{"intermediate_size": 1792, "bias": "none", "init_std_qkv": 0.0296, "init_std_up": 0.0296, "weight_decay": 0.31, "schedule": "cos", "doc_mask": false}
Each number is 50 + 10 x the weight over its row's rms, rounded and kept within 0 to 99. Layers, rows and columns count from 0. The size before them is the row's rms in percent of the matrix's.

# layer 7 MLP down, 512x1792, rms 0.0322, rows 0-108, columns 256-319
106:53 45 23 57 43 42 54 44 51 58 37 38 48 54 54 46 50 49 59 53 40 55 50 38 68 57 40 55 47 56 51 50 53 47 67 48 52 60 46 45 60 47 50 42 41 50 44 61 49 57 40 47 65 42 54 55 99 30 52 30 24 50 51 60
095:65 58 54 43 51 47 63 50 37 55 51 69 59 45 46 56 40 40 47 61 52 41 52 48 45 58 37 51 44 44 46 49 32 64 47 51 48 34 46 68 49 47 45 53 50 53 44 54 61 59 46 64 36 62 59 39 84 36 54 80 47 41 38 52
113:49 56 53 49 57 57 62 51 52 59 59 45 42 43 53 49 49 49 48 42 50 52 75 41 58 45 56 60 57 53 52 49 51 55 54 51 59 43 42 65 42 54 52 59 47 35 53 53 62 57 50 69 56 46 59 58 77 46 54 58 61 48 63 43
105:48 61 44 57 10 53 31 39 44 59 57 58 63 53 54 56 44 45 46 46 46 48 47 44 57 55 37 51 63 49 49 41 39 57 52 48 46 51 52 46 47 51 55 47 54 43 43 61 53 53 42 42 59 60 58 49 06 36 42 51 39 59 43 62
096:56 57 43 40 52 47 53 52 48 68 70 53 49 43 42 60 43 44 54 36 45 67 46 38 41 64 49 52 12 59 39 55 51 59 63 62 47 41 51 47 67 57 59 51 63 39 50 57 49 34 51 66 44 45 64 52 16 35 55 59 56 48 58 56
105:64 54 38 52 60 41 56 63 50 24 57 44 45 53 51 62 54 54 48 45 48 61 60 51 64 35 46 44 52 45 60 51 47 56 56 47 52 48 41 40 45 55 45 50 24 47 52 49 55 45 57 51 39 60 34 49 31 50 54 23 51 50 60 37
090:61 45 54 55 37 52 40 46 51 53 48 42 47 41 49 47 41 42 58 47 42 46 63 48 57 52 36 36 47 48 43 64 47 48 53 42 51 60 39 34 62 57 46 57 45 56 57 39 52 46 42 32 36 54 62 55 39 57 29 62 46 42 35 55
092:42 55 54 50 49 36 48 52 48 50 58 43 55 60 56 48 53 54 56 56 56 57 59 48 47 46 43 42 38 54 45 46 55 61 32 45 46 59 49 59 65 48 49 58 55 55 52 34 54 79 45 56 46 63 60 61 85 49 48 30 57 61 62 31
093:43 64 48 46 67 58 69 54 44 57 45 49 52 53 44 43 36 65 48 43 57 64 42 50 52 63 39 47 50 40 50 57 49 59 45 39 53 42 60 39 63 55 50 69 56 55 55 55 51 66 37 55 51 44 66 46 72 45 56 52 48 57 70 51
098:59 40 55 59 58 53 67 41 45 57 44 74 53 43 48 47 44 37 44 54 53 52 47 54 55 23 37 49 36 55 44 46 60 43 34 55 65 52 51 44 51 38 43 55 30 50 47 44 34 43 52 41 45 73 63 57 63 48 65 49 53 50 62 62
104:55 53 51 48 12 42 54 22 54 55 42 58 62 51 45 57 43 35 46 62 66 55 44 42 51 43 33 40 50 51 44 47 52 41 32 49 46 50 46 39 52 48 52 47 36 56 54 45 47 49 44 66 45 47 34 49 23 56 39 19 51 48 37 45
095:52 65 19 41 77 52 49 41 66 35 52 56 52 59 46 49 50 48 60 57 49 29 24 50 48 40 55 49 49 64 55 50 59 39 72 48 38 37 67 55 52 54 45 51 51 63 55 44 69 64 54 48 45 49 58 55 46 50 45 36 47 53 36 49
094:55 46 45 58 25 45 61 40 64 53 39 55 56 44 42 61 54 68 50 39 38 54 52 58 33 36 52 44 49 59 64 57 47 47 44 47 39 45 64 51 42 44 47 53 48 53 47 51 45 70 52 55 54 43 40 59 38 53 55 36 58 44 35 54
104:51 51 82 50 51 53 45 40 41 53 54 41 62 83 56 47 43 58 60 52 43 54 58 56 34 44 39 42 38 57 53 51 48 37 53 55 61 52 40 50 58 43 48 48 59 40 50 59 61 48 45 42 75 36 64 40 32 48 49 49 66 58 22 46
110:46 43 56 52 64 43 38 45 41 39 62 50 48 56 49 53 51 37 54 52 40 54 53 52 74 72 39 42 59 52 53 56 52 46 49 57 61 60 47 51 48 44 42 43 54 47 44 65 34 39 58 52 56 54 48 45 50 51 47 45 53 46 51 40
091:51 66 51 52 63 45 40 53 54 55 44 30 51 48 49 49 51 58 57 57 40 46 33 42 60 53 71 60 45 43 46 63 44 43 61 60 50 32 53 56 40 47 70 49 63 51 48 68 59 66 54 44 67 53 61 53 68 52 69 12 53 54 71 46
101:51 34 45 46 64 57 43 36 47 48 42 45 53 48 54 49 48 52 47 51 48 35 47 42 40 56 46 50 50 47 58 56 43 71 34 51 51 40 49 22 39 55 52 43 56 50 52 63 42 39 52 41 48 33 49 45 27 57 47 42 48 46 44 49
093:40 60 42 50 50 45 53 45 63 48 40 39 59 46 60 33 57 38 44 49 43 59 35 50 46 45 62 56 52 51 30 56 50 60 45 51 36 47 61 68 59 46 52 47 35 54 56 39 52 61 46 62 45 51 73 51 69 46 44 68 58 59 57 41
107:36 52 51 57 46 56 47 45 60 41 41 59 49 49 42 57 42 39 56 49 54 49 60 52 38 56 53 43 41 60 54 58 43 52 39 49 51 57 47 64 47 55 46 39 62 48 56 58 51 52 33 51 43 54 62 59 50 44 53 26 57 42 38 64
103:41 68 69 42 31 64 68 66 28 69 46 48 50 58 54 62 62 50 47 57 45 53 57 53 42 36 56 57 48 43 31 50 47 53 43 59 49 36 39 39 44 56 55 36 44 52 53 44 59 45 38 40 47 47 38 38 53 47 58 28 53 54 42 49
101:53 49 54 50 60 55 40 73 59 49 45 17 44 41 47 51 38 50 55 56 58 51 50 42 43 68 56 39 41 39 50 41 54 31 62 39 35 78 27 34 50 55 45 43 54 51 48 46 44 34 50 38 67 49 68 51 49 41 40 76 49 54 48 70
096:54 63 48 42 69 55 55 50 67 46 50 50 51 44 50 46 54 50 57 54 47 61 59 48 51 52 54 51 60 24 32 49 54 53 52 42 51 42 57 47 56 44 45 60 62 55 45 47 69 52 53 54 41 65 45 47 27 52 57 70 57 42 42 48
117:49 43 25 59 41 44 49 49 52 44 45 16 54 52 36 32 45 56 57 48 51 38 39 53 64 39 43 59 37 51 64 43 53 54 33 46 18 43 61 64 63 53 42 38 42 43 40 46 47 69 39 54 53 50 69 47 34 50 49 67 50 38 39 35
091:32 41 38 39 74 42 60 42 62 58 63 59 44 52 62 47 51 47 53 47 56 50 58 56 58 50 57 59 57 58 49 49 53 48 30 51 45 26 59 60 62 50 60 52 48 49 41 44 40 68 56 43 50 55 45 45 34 52 58 62 45 60 62 52
092:59 45 69 51 57 39 54 36 67 47 40 48 66 61 58 52 49 50 46 45 51 43 60 51 39 51 49 50 57 47 61 45 50 39 64 55 60 49 59 38 52 44 35 46 38 40 46 51 53 49 55 48 28 58 21 46 22 51 45 44 45 49 38 51
100:63 58 49 56 54 44 46 57 69 54 40 41 37 46 59 52 42 43 53 55 54 39 71 52 63 70 50 53 65 48 56 47 43 66 52 29 38 22 48 52 61 56 49 49 42 43 53 61 49 54 58 51 43 40 53 66 91 55 52 47 57 43 57 24
099:46 62 58 55 36 48 57 49 45 57 46 30 41 42 45 40 54 61 48 47 44 72 49 55 48 28 54 50 30 48 35 47 63 49 57 56 44 44 41 49 62 44 55 45 43 45 50 47 61 38 51 51 48 60 35 40 08 43 63 49 66 54 63 49
104:40 43 60 52 35 38 50 48 49 44 62 66 53 52 63 50 52 53 53 49 39 67 56 53 58 30 36 30 68 59 46 54 35 61 37 45 39 50 66 44 56 40 48 42 36 51 53 61 49 48 46 63 50 49 51 57 11 42 55 43 59 49 35 58
089:41 50 47 52 36 53 46 54 56 36 53 57 52 55 52 53 64 50 43 41 61 44 51 57 51 36 47 50 27 37 44 57 49 51 68 51 72 38 57 63 31 50 45 56 54 51 46 61 70 49 48 51 59 45 51 50 08 65 36 02 44 44 51 63
103:40 31 43 49 85 60 65 62 45 48 53 43 49 56 65 52 46 50 58 48 60 58 50 69 42 54 54 48 41 51 55 53 31 55 51 46 46 37 53 70 44 49 46 50 54 56 53 45 62 63 42 48 61 52 45 68 80 50 48 65 48 45 40 50
100:54 44 45 49 60 62 33 56 54 50 42 68 39 40 52 43 36 54 40 57 71 55 70 45 48 24 59 55 40 48 39 53 50 39 46 40 40 49 55 43 61 57 52 61 31 51 40 47 49 44 47 50 57 52 48 48 22 50 45 84 44 42 42 47
104:37 39 60 52 42 41 45 59 45 40 50 41 64 52 45 62 65 74 48 66 51 27 47 44 41 51 59 38 61 51 61 49 42 45 40 49 47 66 40 50 55 62 44 56 29 44 46 59 60 52 45 39 65 60 38 34 41 56 46 38 44 57 30 45
103:50 41 48 53 37 42 56 42 51 57 55 44 68 50 35 45 44 62 54 45 39 39 58 48 46 62 69 49 55 62 41 52 53 46 55 63 52 48 45 53 39 46 48 40 61 47 50 52 59 46 28 40 57 40 57 40 19 64 50 23 52 42 45 63
103:53 70 57 47 52 58 55 63 46 34 41 38 42 47 23 50 45 51 51 62 36 53 53 38 47 72 56 48 54 50 54 48 31 54 60 53 35 35 31 31 54 50 50 46 45 55 47 54 33 50 35 63 60 49 40 57 45 37 48 32 39 44 53 41
099:44 56 46 47 69 51 47 56 46 58 46 50 45 57 49 58 50 62 48 61 58 69 66 54 48 42 39 42 38 51 25 38 42 55 45 64 58 47 51 57 67 46 51 54 59 51 48 44 32 59 40 70 63 41 59 45 50 45 58 99 53 43 62 53
100:55 44 67 57 88 44 49 50 49 50 51 60 62 62 55 68 52 52 48 51 49 72 59 60 38 67 50 37 48 42 65 45 45 54 50 46 57 58 60 48 48 36 59 57 42 44 53 71 38 48 57 61 54 45 45 50 64 61 58 53 45 51 59 46
095:41 40 62 46 67 55 65 54 39 44 48 37 46 53 43 36 47 46 50 56 49 55 28 53 29 49 40 43 53 51 48 46 33 52 51 64 65 69 50 41 46 43 61 54 55 53 41 50 50 61 39 31 47 68 42 49 73 46 50 34 43 59 45 57
099:47 34 55 48 35 38 44 62 63 49 40 52 47 42 43 73 64 49 49 44 55 60 52 46 40 47 50 50 59 62 45 50 54 60 51 49 56 41 53 53 51 46 51 44 35 44 57 59 60 67 42 49 52 57 59 44 29 57 57 65 70 49 34 56
097:39 51 44 50 47 55 57 32 54 58 53 36 39 45 47 62 56 47 53 48 37 52 49 51 33 57 62 55 32 56 57 67 55 44 72 42 43 39 56 52 46 41 40 53 68 37 59 60 47 52 51 47 64 32 51 44 62 40 51 52 39 39 61 56
101:62 56 45 47 28 59 64 49 48 50 40 71 45 37 50 59 47 51 37 54 49 36 73 49 65 37 70 62 43 52 73 43 72 63 49 47 61 75 62 59 51 37 50 29 56 35 42 36 43 50 44 31 57 73 66 45 33 50 57 71 39 47 45 48
095:50 55 53 44 62 63 41 41 49 48 43 51 42 56 57 50 64 43 55 45 57 57 46 49 62 50 56 51 52 33 52 41 49 43 50 48 28 64 51 56 46 66 61 53 62 41 56 31 39 60 39 45 49 33 48 46 42 44 59 54 45 50 56 52
100:54 50 32 59 09 48 54 59 60 59 55 53 63 63 51 50 50 52 54 39 53 53 44 59 51 49 37 37 61 52 57 62 48 71 36 42 51 40 55 36 33 56 46 51 36 60 61 44 60 37 35 44 68 33 39 56 56 50 43 31 48 51 42 48
100:48 60 48 42 18 43 57 35 55 50 67 52 51 63 58 47 39 41 46 47 55 54 53 57 43 80 57 50 46 61 56 53 58 53 40 43 56 57 32 51 55 61 50 55 49 51 46 46 61 54 56 84 35 59 38 43 24 48 45 59 38 40 43 49
099:47 46 64 49 60 41 51 58 56 30 48 54 57 66 57 34 47 52 45 51 62 38 48 55 50 78 51 38 43 51 65 62 50 51 64 54 68 34 55 41 58 43 47 52 44 49 50 62 56 55 48 69 66 65 42 55 54 45 52 09 50 50 55 60
104:50 60 50 62 65 46 25 42 46 49 34 61 52 43 60 56 41 78 53 34 60 52 62 56 26 53 53 44 63 51 49 59 54 50 31 53 59 45 50 55 61 54 53 53 65 62 45 43 51 55 59 62 59 62 55 58 69 49 59 48 45 59 53 55
097:50 53 44 55 49 35 50 58 62 49 50 40 51 58 59 46 44 48 59 57 47 46 38 61 38 75 47 49 62 63 53 47 59 49 42 46 53 45 58 53 56 48 50 51 31 56 46 57 59 74 59 51 63 42 40 56 64 49 49 43 47 55 52 45
106:45 52 49 46 47 53 46 62 49 46 44 62 44 63 57 46 52 57 49 56 54 72 48 64 61 27 54 55 46 48 56 53 48 52 57 52 61 48 48 84 41 39 46 52 46 43 52 45 38 51 33 36 40 55 48 50 76 38 47 30 41 46 45 38
099:55 41 55 48 48 47 53 52 47 43 35 35 53 57 65 67 50 40 50 53 55 54 54 63 62 67 54 47 44 39 45 46 53 50 49 41 43 48 60 50 47 53 43 60 52 49 64 63 45 48 47 55 35 49 55 31 70 40 44 81 38 49 65 61
091:54 41 48 53 32 54 50 52 48 49 59 49 57 53 52 54 38 44 54 52 55 51 49 54 53 42 53 58 57 46 45 44 57 54 68 52 41 44 38 34 55 48 46 54 69 46 53 48 50 54 64 34 54 52 49 42 58 74 56 34 59 41 57 48
100:47 62 65 51 78 53 57 45 59 51 39 43 48 46 51 46 64 43 64 44 41 69 67 64 56 58 47 44 55 56 50 55 53 68 63 51 39 37 70 46 71 42 46 53 37 36 56 42 66 73 47 44 65 41 48 57 70 56 50 37 46 57 69 41
092:44 61 50 37 64 27 52 49 52 63 51 53 51 63 61 54 54 57 57 59 53 52 61 58 44 54 52 64 45 52 53 48 50 67 55 49 59 72 59 52 35 56 47 38 55 54 39 58 59 49 29 48 32 53 51 48 39 38 45 50 62 48 43 39
094:46 42 48 55 44 47 57 53 49 48 56 53 53 52 53 61 56 57 48 45 48 70 38 44 38 59 38 44 54 33 58 59 50 42 62 50 60 54 47 36 51 52 50 57 43 63 55 44 55 45 57 56 59 49 39 46 31 41 43 20 37 60 31 71
099:48 47 48 67 61 52 56 46 58 58 55 48 60 45 45 43 42 53 54 64 62 57 36 62 39 63 42 48 46 68 50 68 59 49 52 55 41 57 50 34 49 50 49 40 60 44 45 59 52 49 69 43 29 63 54 56 84 44 64 21 49 47 47 42
095:49 48 47 56 63 50 48 45 47 57 45 43 39 37 49 51 47 48 52 49 40 46 40 38 47 50 54 49 46 51 61 43 49 20 40 54 48 59 39 42 68 46 59 51 56 43 49 45 53 74 51 68 64 48 63 58 39 43 45 52 29 47 21 55
093:53 45 53 41 76 53 37 39 43 43 56 40 47 47 39 44 63 40 49 51 50 39 55 39 56 44 44 51 44 47 41 59 37 58 43 51 72 43 44 53 34 52 45 48 46 47 55 44 56 44 48 39 51 51 49 55 55 52 47 43 53 46 35 40
100:53 42 54 46 76 44 32 57 45 44 39 33 52 71 43 43 50 64 53 61 27 37 71 50 47 61 45 54 51 54 69 39 38 48 63 43 53 62 53 41 46 51 49 44 52 44 53 62 45 37 58 65 45 40 50 47 08 56 54 25 48 47 36 64
108:62 43 34 55 65 38 66 63 52 49 56 44 35 42 45 46 46 47 43 53 37 48 44 60 55 39 43 73 37 42 40 45 61 65 54 51 45 52 47 50 39 49 47 48 63 49 54 55 43 69 35 58 47 56 45 60 81 38 41 54 40 54 60 60
094:55 47 55 51 48 60 41 33 48 63 60 53 49 66 53 61 40 66 58 43 53 59 51 50 57 46 51 55 49 58 48 44 52 40 31 40 53 56 44 47 39 41 54 47 55 57 54 72 35 52 38 45 52 49 39 43 45 47 53 53 60 57 54 43
095:52 57 58 43 46 51 57 44 43 50 28 53 46 58 42 43 44 41 47 54 51 49 48 55 66 55 52 79 42 52 67 47 37 54 55 56 61 53 51 64 56 48 48 43 57 46 49 52 35 52 46 45 52 53 39 53 48 55 53 30 43 51 58 43
106:56 53 35 49 37 27 55 56 53 59 53 63 49 49 61 37 67 56 46 57 50 49 38 50 62 71 48 55 50 46 54 36 45 58 51 56 48 28 53 62 43 51 53 51 54 52 48 51 48 33 51 48 39 28 58 56 31 46 50 19 43 48 50 79
096:42 45 47 48 38 42 60 61 38 59 54 42 52 43 44 50 43 39 42 62 29 42 45 68 58 61 31 65 44 49 62 55 49 75 64 46 51 42 44 43 50 40 52 42 58 46 45 50 41 52 48 49 42 49 49 49 60 50 40 65 50 55 69 36
097:63 51 44 52 59 50 66 56 50 45 69 49 51 55 67 38 44 44 42 56 50 39 39 51 55 42 63 64 44 51 54 57 57 54 52 48 67 53 58 50 59 52 59 52 41 66 46 53 60 47 55 75 41 57 45 47 21 55 50 70 56 58 47 33
107:61 33 54 48 61 48 40 59 26 50 52 47 52 59 55 50 43 43 56 54 46 54 63 62 45 37 43 46 52 42 63 58 49 43 63 47 44 37 54 38 52 72 44 49 65 61 51 39 61 47 63 54 51 73 43 61 84 62 53 61 64 45 56 66
090:52 51 31 48 53 60 63 46 41 48 53 59 54 43 48 60 54 62 47 46 57 35 42 42 62 44 37 43 54 49 60 48 58 57 57 53 65 34 48 65 46 44 48 39 73 64 52 55 50 56 54 47 40 57 55 43 66 70 46 55 46 49 52 39
093:59 53 47 51 61 54 43 42 60 62 49 40 56 50 55 27 45 54 53 45 51 63 43 51 38 45 46 53 51 46 42 46 53 57 48 50 52 72 53 45 53 52 48 39 48 40 55 51 46 41 58 57 57 64 75 51 37 40 34 21 57 54 50 64
108:55 48 34 47 46 42 59 65 52 45 37 31 53 43 46 40 53 54 51 48 53 49 45 51 59 18 49 49 50 60 47 40 63 56 39 50 34 56 55 53 58 51 41 57 51 55 56 48 50 49 39 57 41 58 46 37 73 48 44 35 61 55 41 24
094:44 36 57 59 65 45 52 58 64 59 64 37 43 60 41 42 50 39 52 50 51 43 45 46 49 56 49 54 42 47 43 48 49 38 40 58 43 52 44 37 64 56 44 51 55 59 50 53 55 45 37 48 53 46 57 42 61 56 42 74 50 53 33 54
133:38 30 48 43 28 50 49 55 51 47 57 48 40 52 31 49 48 56 47 34 44 54 46 46 51 51 27 42 41 53 46 42 41 44 34 44 47 46 52 27 55 45 31 47 30 51 49 40 50 31 44 47 46 46 45 52 26 45 23 42 45 51 31 50
108:38 38 52 46 44 49 39 49 46 64 41 53 50 61 57 52 44 53 48 57 67 55 52 56 49 51 38 41 45 74 56 59 42 26 50 51 47 42 48 62 43 35 65 50 50 29 44 64 45 41 48 43 52 45 60 62 10 63 55 45 50 43 39 59
103:44 60 54 51 37 79 35 54 44 57 50 63 49 57 34 55 44 55 50 37 46 43 54 47 37 36 53 55 52 75 45 48 69 41 44 50 65 35 38 51 57 52 55 40 70 47 44 36 52 50 44 44 69 56 52 42 68 36 48 62 56 49 47 68
097:52 53 45 45 66 52 54 39 47 52 58 55 47 51 48 55 41 54 53 36 42 30 56 52 43 40 64 41 61 48 42 50 53 54 49 52 46 49 34 61 60 46 47 46 60 60 50 39 59 40 59 41 38 53 46 42 67 52 53 35 39 42 61 83
103:44 42 57 56 68 53 33 44 48 59 58 46 45 53 67 44 44 43 39 48 48 65 58 56 48 49 56 53 43 54 44 53 51 59 30 44 45 52 54 56 44 37 46 48 52 56 51 49 49 48 49 48 41 83 72 61 51 52 50 35 45 50 50 57
097:33 56 41 55 49 63 48 52 27 44 77 61 53 54 35 55 46 48 58 44 43 37 66 40 56 53 50 47 52 64 61 49 43 52 66 46 48 45 41 36 48 54 52 54 58 45 46 50 37 48 43 49 41 79 59 37 18 57 52 50 63 46 48 63
098:47 52 45 58 37 52 49 61 48 42 61 49 55 42 53 58 62 74 53 38 44 67 42 40 55 39 53 57 38 38 50 51 55 47 73 50 42 47 51 50 57 39 48 58 52 51 53 57 55 46 54 36 50 51 41 50 61 50 52 50 48 47 41 37
103:52 44 39 56 54 55 39 43 58 39 52 37 54 53 34 40 47 53 46 40 50 41 53 40 50 54 60 58 58 60 54 44 47 66 40 50 32 37 78 46 48 45 46 53 71 63 57 51 56 42 51 64 57 57 56 45 23 44 40 58 55 46 57 46
093:39 44 59 55 36 65 49 77 46 40 50 37 40 48 62 45 56 51 49 41 59 36 57 50 52 58 45 55 49 44 59 52 63 48 62 46 74 48 44 45 58 44 50 49 52 61 57 50 56 52 44 52 56 68 54 58 50 64 55 56 40 54 34 49
103:33 56 46 45 49 47 48 45 42 57 52 54 41 42 62 57 46 38 56 64 47 59 61 45 64 63 47 46 27 54 43 52 49 44 40 42 48 54 53 76 56 44 56 63 45 40 54 34 51 51 72 56 63 41 67 36 33 51 50 60 47 51 52 54
097:44 47 31 58 38 40 64 50 61 56 43 52 36 40 48 66 52 65 54 49 46 53 44 56 39 72 49 56 40 56 53 53 61 56 42 42 38 52 67 50 66 51 50 54 39 44 53 55 47 65 45 47 50 45 46 50 14 47 58 37 47 43 59 60
100:61 49 23 37 47 50 42 47 58 52 55 39 45 51 41 59 42 55 49 38 58 32 45 47 47 70 42 52 45 33 38 46 61 34 36 54 53 47 64 47 53 56 51 37 30 58 48 42 48 43 44 55 51 44 49 52 53 45 47 46 47 50 49 50
103:37 66 48 52 44 56 51 51 39 54 44 43 57 47 48 47 55 41 46 57 40 68 47 44 60 48 57 59 49 47 51 58 42 40 43 47 49 55 42 55 48 54 54 49 57 39 59 62 50 56 40 60 49 41 74 41 92 52 47 95 38 50 52 56
097:53 56 66 40 56 39 61 48 44 54 57 90 43 48 56 51 47 44 47 53 49 61 66 51 60 39 35 54 43 57 52 51 52 54 57 58 52 59 51 66 40 47 48 36 58 37 55 59 54 45 51 60 51 57 27 44 79 53 51 44 50 46 55 53
095:53 40 46 53 66 60 50 34 51 50 39 25 56 51 57 49 46 53 52 49 47 47 49 52 42 45 50 63 38 50 45 49 44 43 64 53 41 74 58 34 37 50 49 68 72 47 52 68 36 19 69 53 31 74 35 50 29 45 51 61 47 49 34 67
105:51 48 59 50 50 63 39 54 47 48 53 48 55 54 44 54 52 57 40 47 56 48 57 37 55 72 48 50 53 37 43 46 50 47 66 53 44 56 63 26 43 46 54 53 46 55 45 51 51 47 52 48 55 63 41 50 71 45 49 67 66 47 51 35
107:57 57 39 50 29 42 64 58 49 56 66 50 54 38 57 36 49 46 57 50 51 68 62 53 48 57 48 43 42 49 60 49 50 31 47 42 56 42 68 40 47 60 38 54 35 44 56 42 65 51 48 56 59 45 41 47 61 47 51 86 65 51 54 46
095:51 55 52 51 28 49 44 50 52 50 50 62 60 51 35 63 43 60 56 52 46 62 55 42 46 53 44 44 45 48 37 61 37 69 32 44 40 52 40 56 26 59 59 50 61 57 54 58 66 29 63 29 48 48 32 51 61 45 47 71 58 44 43 31
099:40 36 42 56 30 53 68 60 49 43 54 35 40 28 48 47 52 40 53 64 44 32 45 48 40 60 49 51 42 42 70 57 56 47 61 47 55 47 66 48 57 47 41 47 62 42 52 48 60 46 48 70 41 47 13 52 51 53 42 34 46 41 42 54
103:41 43 74 43 63 63 50 45 58 48 48 61 53 53 41 46 65 56 36 62 38 54 55 57 48 60 61 69 63 40 34 60 63 41 61 47 41 53 49 48 44 65 51 51 58 54 59 60 46 30 63 58 57 41 39 57 99 59 53 72 49 52 42 37
100:61 45 42 51 52 64 50 60 48 49 52 27 47 37 41 48 60 43 53 65 63 20 39 47 55 46 44 45 56 36 68 59 61 40 53 36 40 57 50 32 56 48 46 53 43 50 50 41 57 63 46 47 45 53 58 33 32 45 38 63 42 43 36 51
108:47 43 57 46 42 60 47 47 46 42 61 42 49 64 54 56 36 50 48 51 60 50 44 36 42 49 49 48 39 63 69 57 46 58 51 47 65 54 38 38 58 48 47 63 70 48 43 43 37 30 51 54 39 29 43 39 78 43 51 27 42 54 38 73
105:53 53 57 52 37 51 59 49 42 50 62 47 51 44 47 62 36 48 55 52 59 63 49 46 46 45 67 53 53 43 34 43 28 38 52 57 43 51 42 54 53 58 53 40 55 59 47 36 61 59 44 61 37 67 44 37 22 50 57 59 63 49 31 23
103:57 43 52 61 38 54 53 39 67 68 42 47 47 43 50 44 57 42 46 60 55 51 37 43 49 29 55 45 56 40 60 43 44 62 22 57 29 58 51 62 39 48 51 61 61 37 56 53 45 50 49 55 49 69 60 62 17 53 49 35 34 52 57 43
093:36 45 52 45 61 31 47 57 38 44 62 46 51 43 39 56 48 40 54 56 38 50 39 54 53 49 45 55 55 39 34 40 46 44 75 46 60 44 56 53 52 44 60 51 53 47 49 59 38 48 37 34 58 48 51 68 28 40 49 33 45 57 49 59
109:48 50 63 54 48 65 33 50 56 35 46 59 57 54 68 34 41 50 51 55 44 42 70 46 52 43 44 42 44 50 47 57 48 79 54 50 43 46 45 32 45 56 48 57 27 48 57 52 45 43 47 56 37 34 45 54 55 47 53 50 53 51 44 53
110:59 59 75 56 40 40 46 55 45 44 41 67 48 52 53 44 44 44 51 49 47 59 70 49 54 34 41 49 47 58 59 55 35 55 54 54 46 59 51 39 64 43 48 50 42 60 55 55 52 55 47 45 38 62 44 50 44 61 59 58 87 50 48 35
101:50 38 50 48 38 45 53 47 36 53 49 38 54 69 50 59 46 57 50 60 61 56 44 42 55 44 40 44 48 46 42 51 50 46 47 58 40 51 40 37 48 63 39 34 45 56 43 43 62 49 39 44 46 54 33 41 48 54 44 62 68 51 30 40
104:48 60 59 55 29 61 55 58 45 45 51 77 48 57 42 62 51 39 43 45 49 64 61 48 33 47 65 47 34 45 51 58 47 40 60 40 49 46 64 50 62 64 53 56 52 44 47 48 52 66 56 51 41 66 62 60 16 52 55 71 42 41 56 27
113:47 43 48 52 58 58 62 34 49 56 50 66 49 54 49 45 55 50 47 48 54 60 60 50 39 46 30 55 44 61 51 49 54 64 55 48 58 60 60 29 42 49 47 47 38 54 42 65 42 52 37 33 38 55 43 42 29 39 39 70 56 57 29 68
102:43 47 53 46 55 72 66 50 54 48 51 45 46 55 46 54 52 57 50 50 44 31 53 42 33 32 42 42 40 60 50 65 56 57 39 44 63 53 42 41 30 48 53 49 48 48 56 45 40 51 51 52 41 39 53 39 59 48 41 37 36 58 44 55
104:65 49 52 53 54 39 38 49 49 44 57 62 52 46 47 47 40 43 43 64 58 53 50 61 51 62 63 50 48 41 64 53 52 63 64 27 48 68 49 55 59 47 56 60 48 46 58 56 56 53 43 51 45 48 48 53 43 45 47 63 40 54 52 53
105:51 51 45 51 28 62 33 48 73 54 40 61 52 43 42 60 51 38 43 30 46 60 50 51 39 55 49 57 45 56 30 39 50 49 52 48 42 48 60 59 46 32 48 56 57 46 54 47 40 71 45 48 37 51 52 56 28 41 50 54 47 55 53 56
104:51 61 46 52 65 39 65 51 54 51 46 64 45 57 52 56 55 57 47 46 60 63 46 55 42 37 44 53 58 54 47 59 40 66 48 40 44 34 52 39 28 47 52 48 36 54 47 56 45 41 48 62 48 48 67 56 36 51 44 57 55 50 47 42
098:53 54 48 49 56 58 37 45 45 50 44 56 47 55 50 46 62 53 53 45 49 35 56 52 66 48 74 53 37 56 38 48 47 45 59 58 55 37 47 55 46 60 60 37 69 50 58 44 43 63 41 65 39 55 47 37 27 49 48 36 48 50 52 50
109:53 71 50 59 48 69 49 56 36 50 50 50 53 50 45 36 56 53 47 52 49 46 41 49 45 36 69 59 43 45 51 33 55 54 47 51 62 34 51 75 44 45 56 51 60 54 47 45 57 67 50 45 59 40 44 56 59 62 45 47 54 53 68 47
088:49 62 62 50 73 52 46 55 47 43 39 42 59 44 45 52 58 80 52 59 55 48 48 44 43 54 39 50 59 47 44 42 49 42 49 52 57 60 45 55 44 38 55 46 51 55 54 41 42 51 64 67 46 44 58 51 86 63 54 55 57 47 58 60
090:38 59 55 49 65 41 56 49 52 48 45 53 54 57 49 45 50 57 47 59 43 57 56 60 48 43 37 46 61 61 52 60 38 36 54 40 55 62 42 64 55 53 55 56 40 43 50 47 66 48 29 39 41 50 46 56 12 47 52 40 58 46 51 55
099:52 45 56 61 43 34 71 48 54 43 47 50 47 58 56 47 55 50 44 60 55 51 45 56 56 52 68 49 58 60 65 55 71 48 37 52 64 66 49 59 41 34 53 54 49 52 46 46 51 45 62 47 40 43 31 44 39 64 64 37 53 42 64 58
095:57 49 49 52 93 43 39 57 34 61 36 38 54 54 71 46 46 43 60 55 45 56 52 34 43 54 50 52 49 28 45 40 57 47 37 39 61 59 44 39 50 47 50 51 48 41 48 46 61 53 48 69 57 52 59 54 61 52 55 46 62 43 67 36
108:41 66 41 38 54 48 52 53 52 67 55 54 55 54 46 54 51 51 50 42 50 43 51 38 53 49 40 38 63 56 55 44 57 63 57 50 63 44 59 56 50 51 59 43 53 50 51 53 32 65 64 48 47 57 77 40 57 54 55 41 55 58 59 49
089:41 59 62 48 76 48 54 56 54 46 48 60 45 37 46 57 57 49 46 52 58 41 61 48 77 51 53 56 46 48 49 52 48 48 41 47 57 64 36 61 51 48 58 47 32 45 57 48 51 53 64 64 40 47 60 51 88 48 53 21 44 47 61 59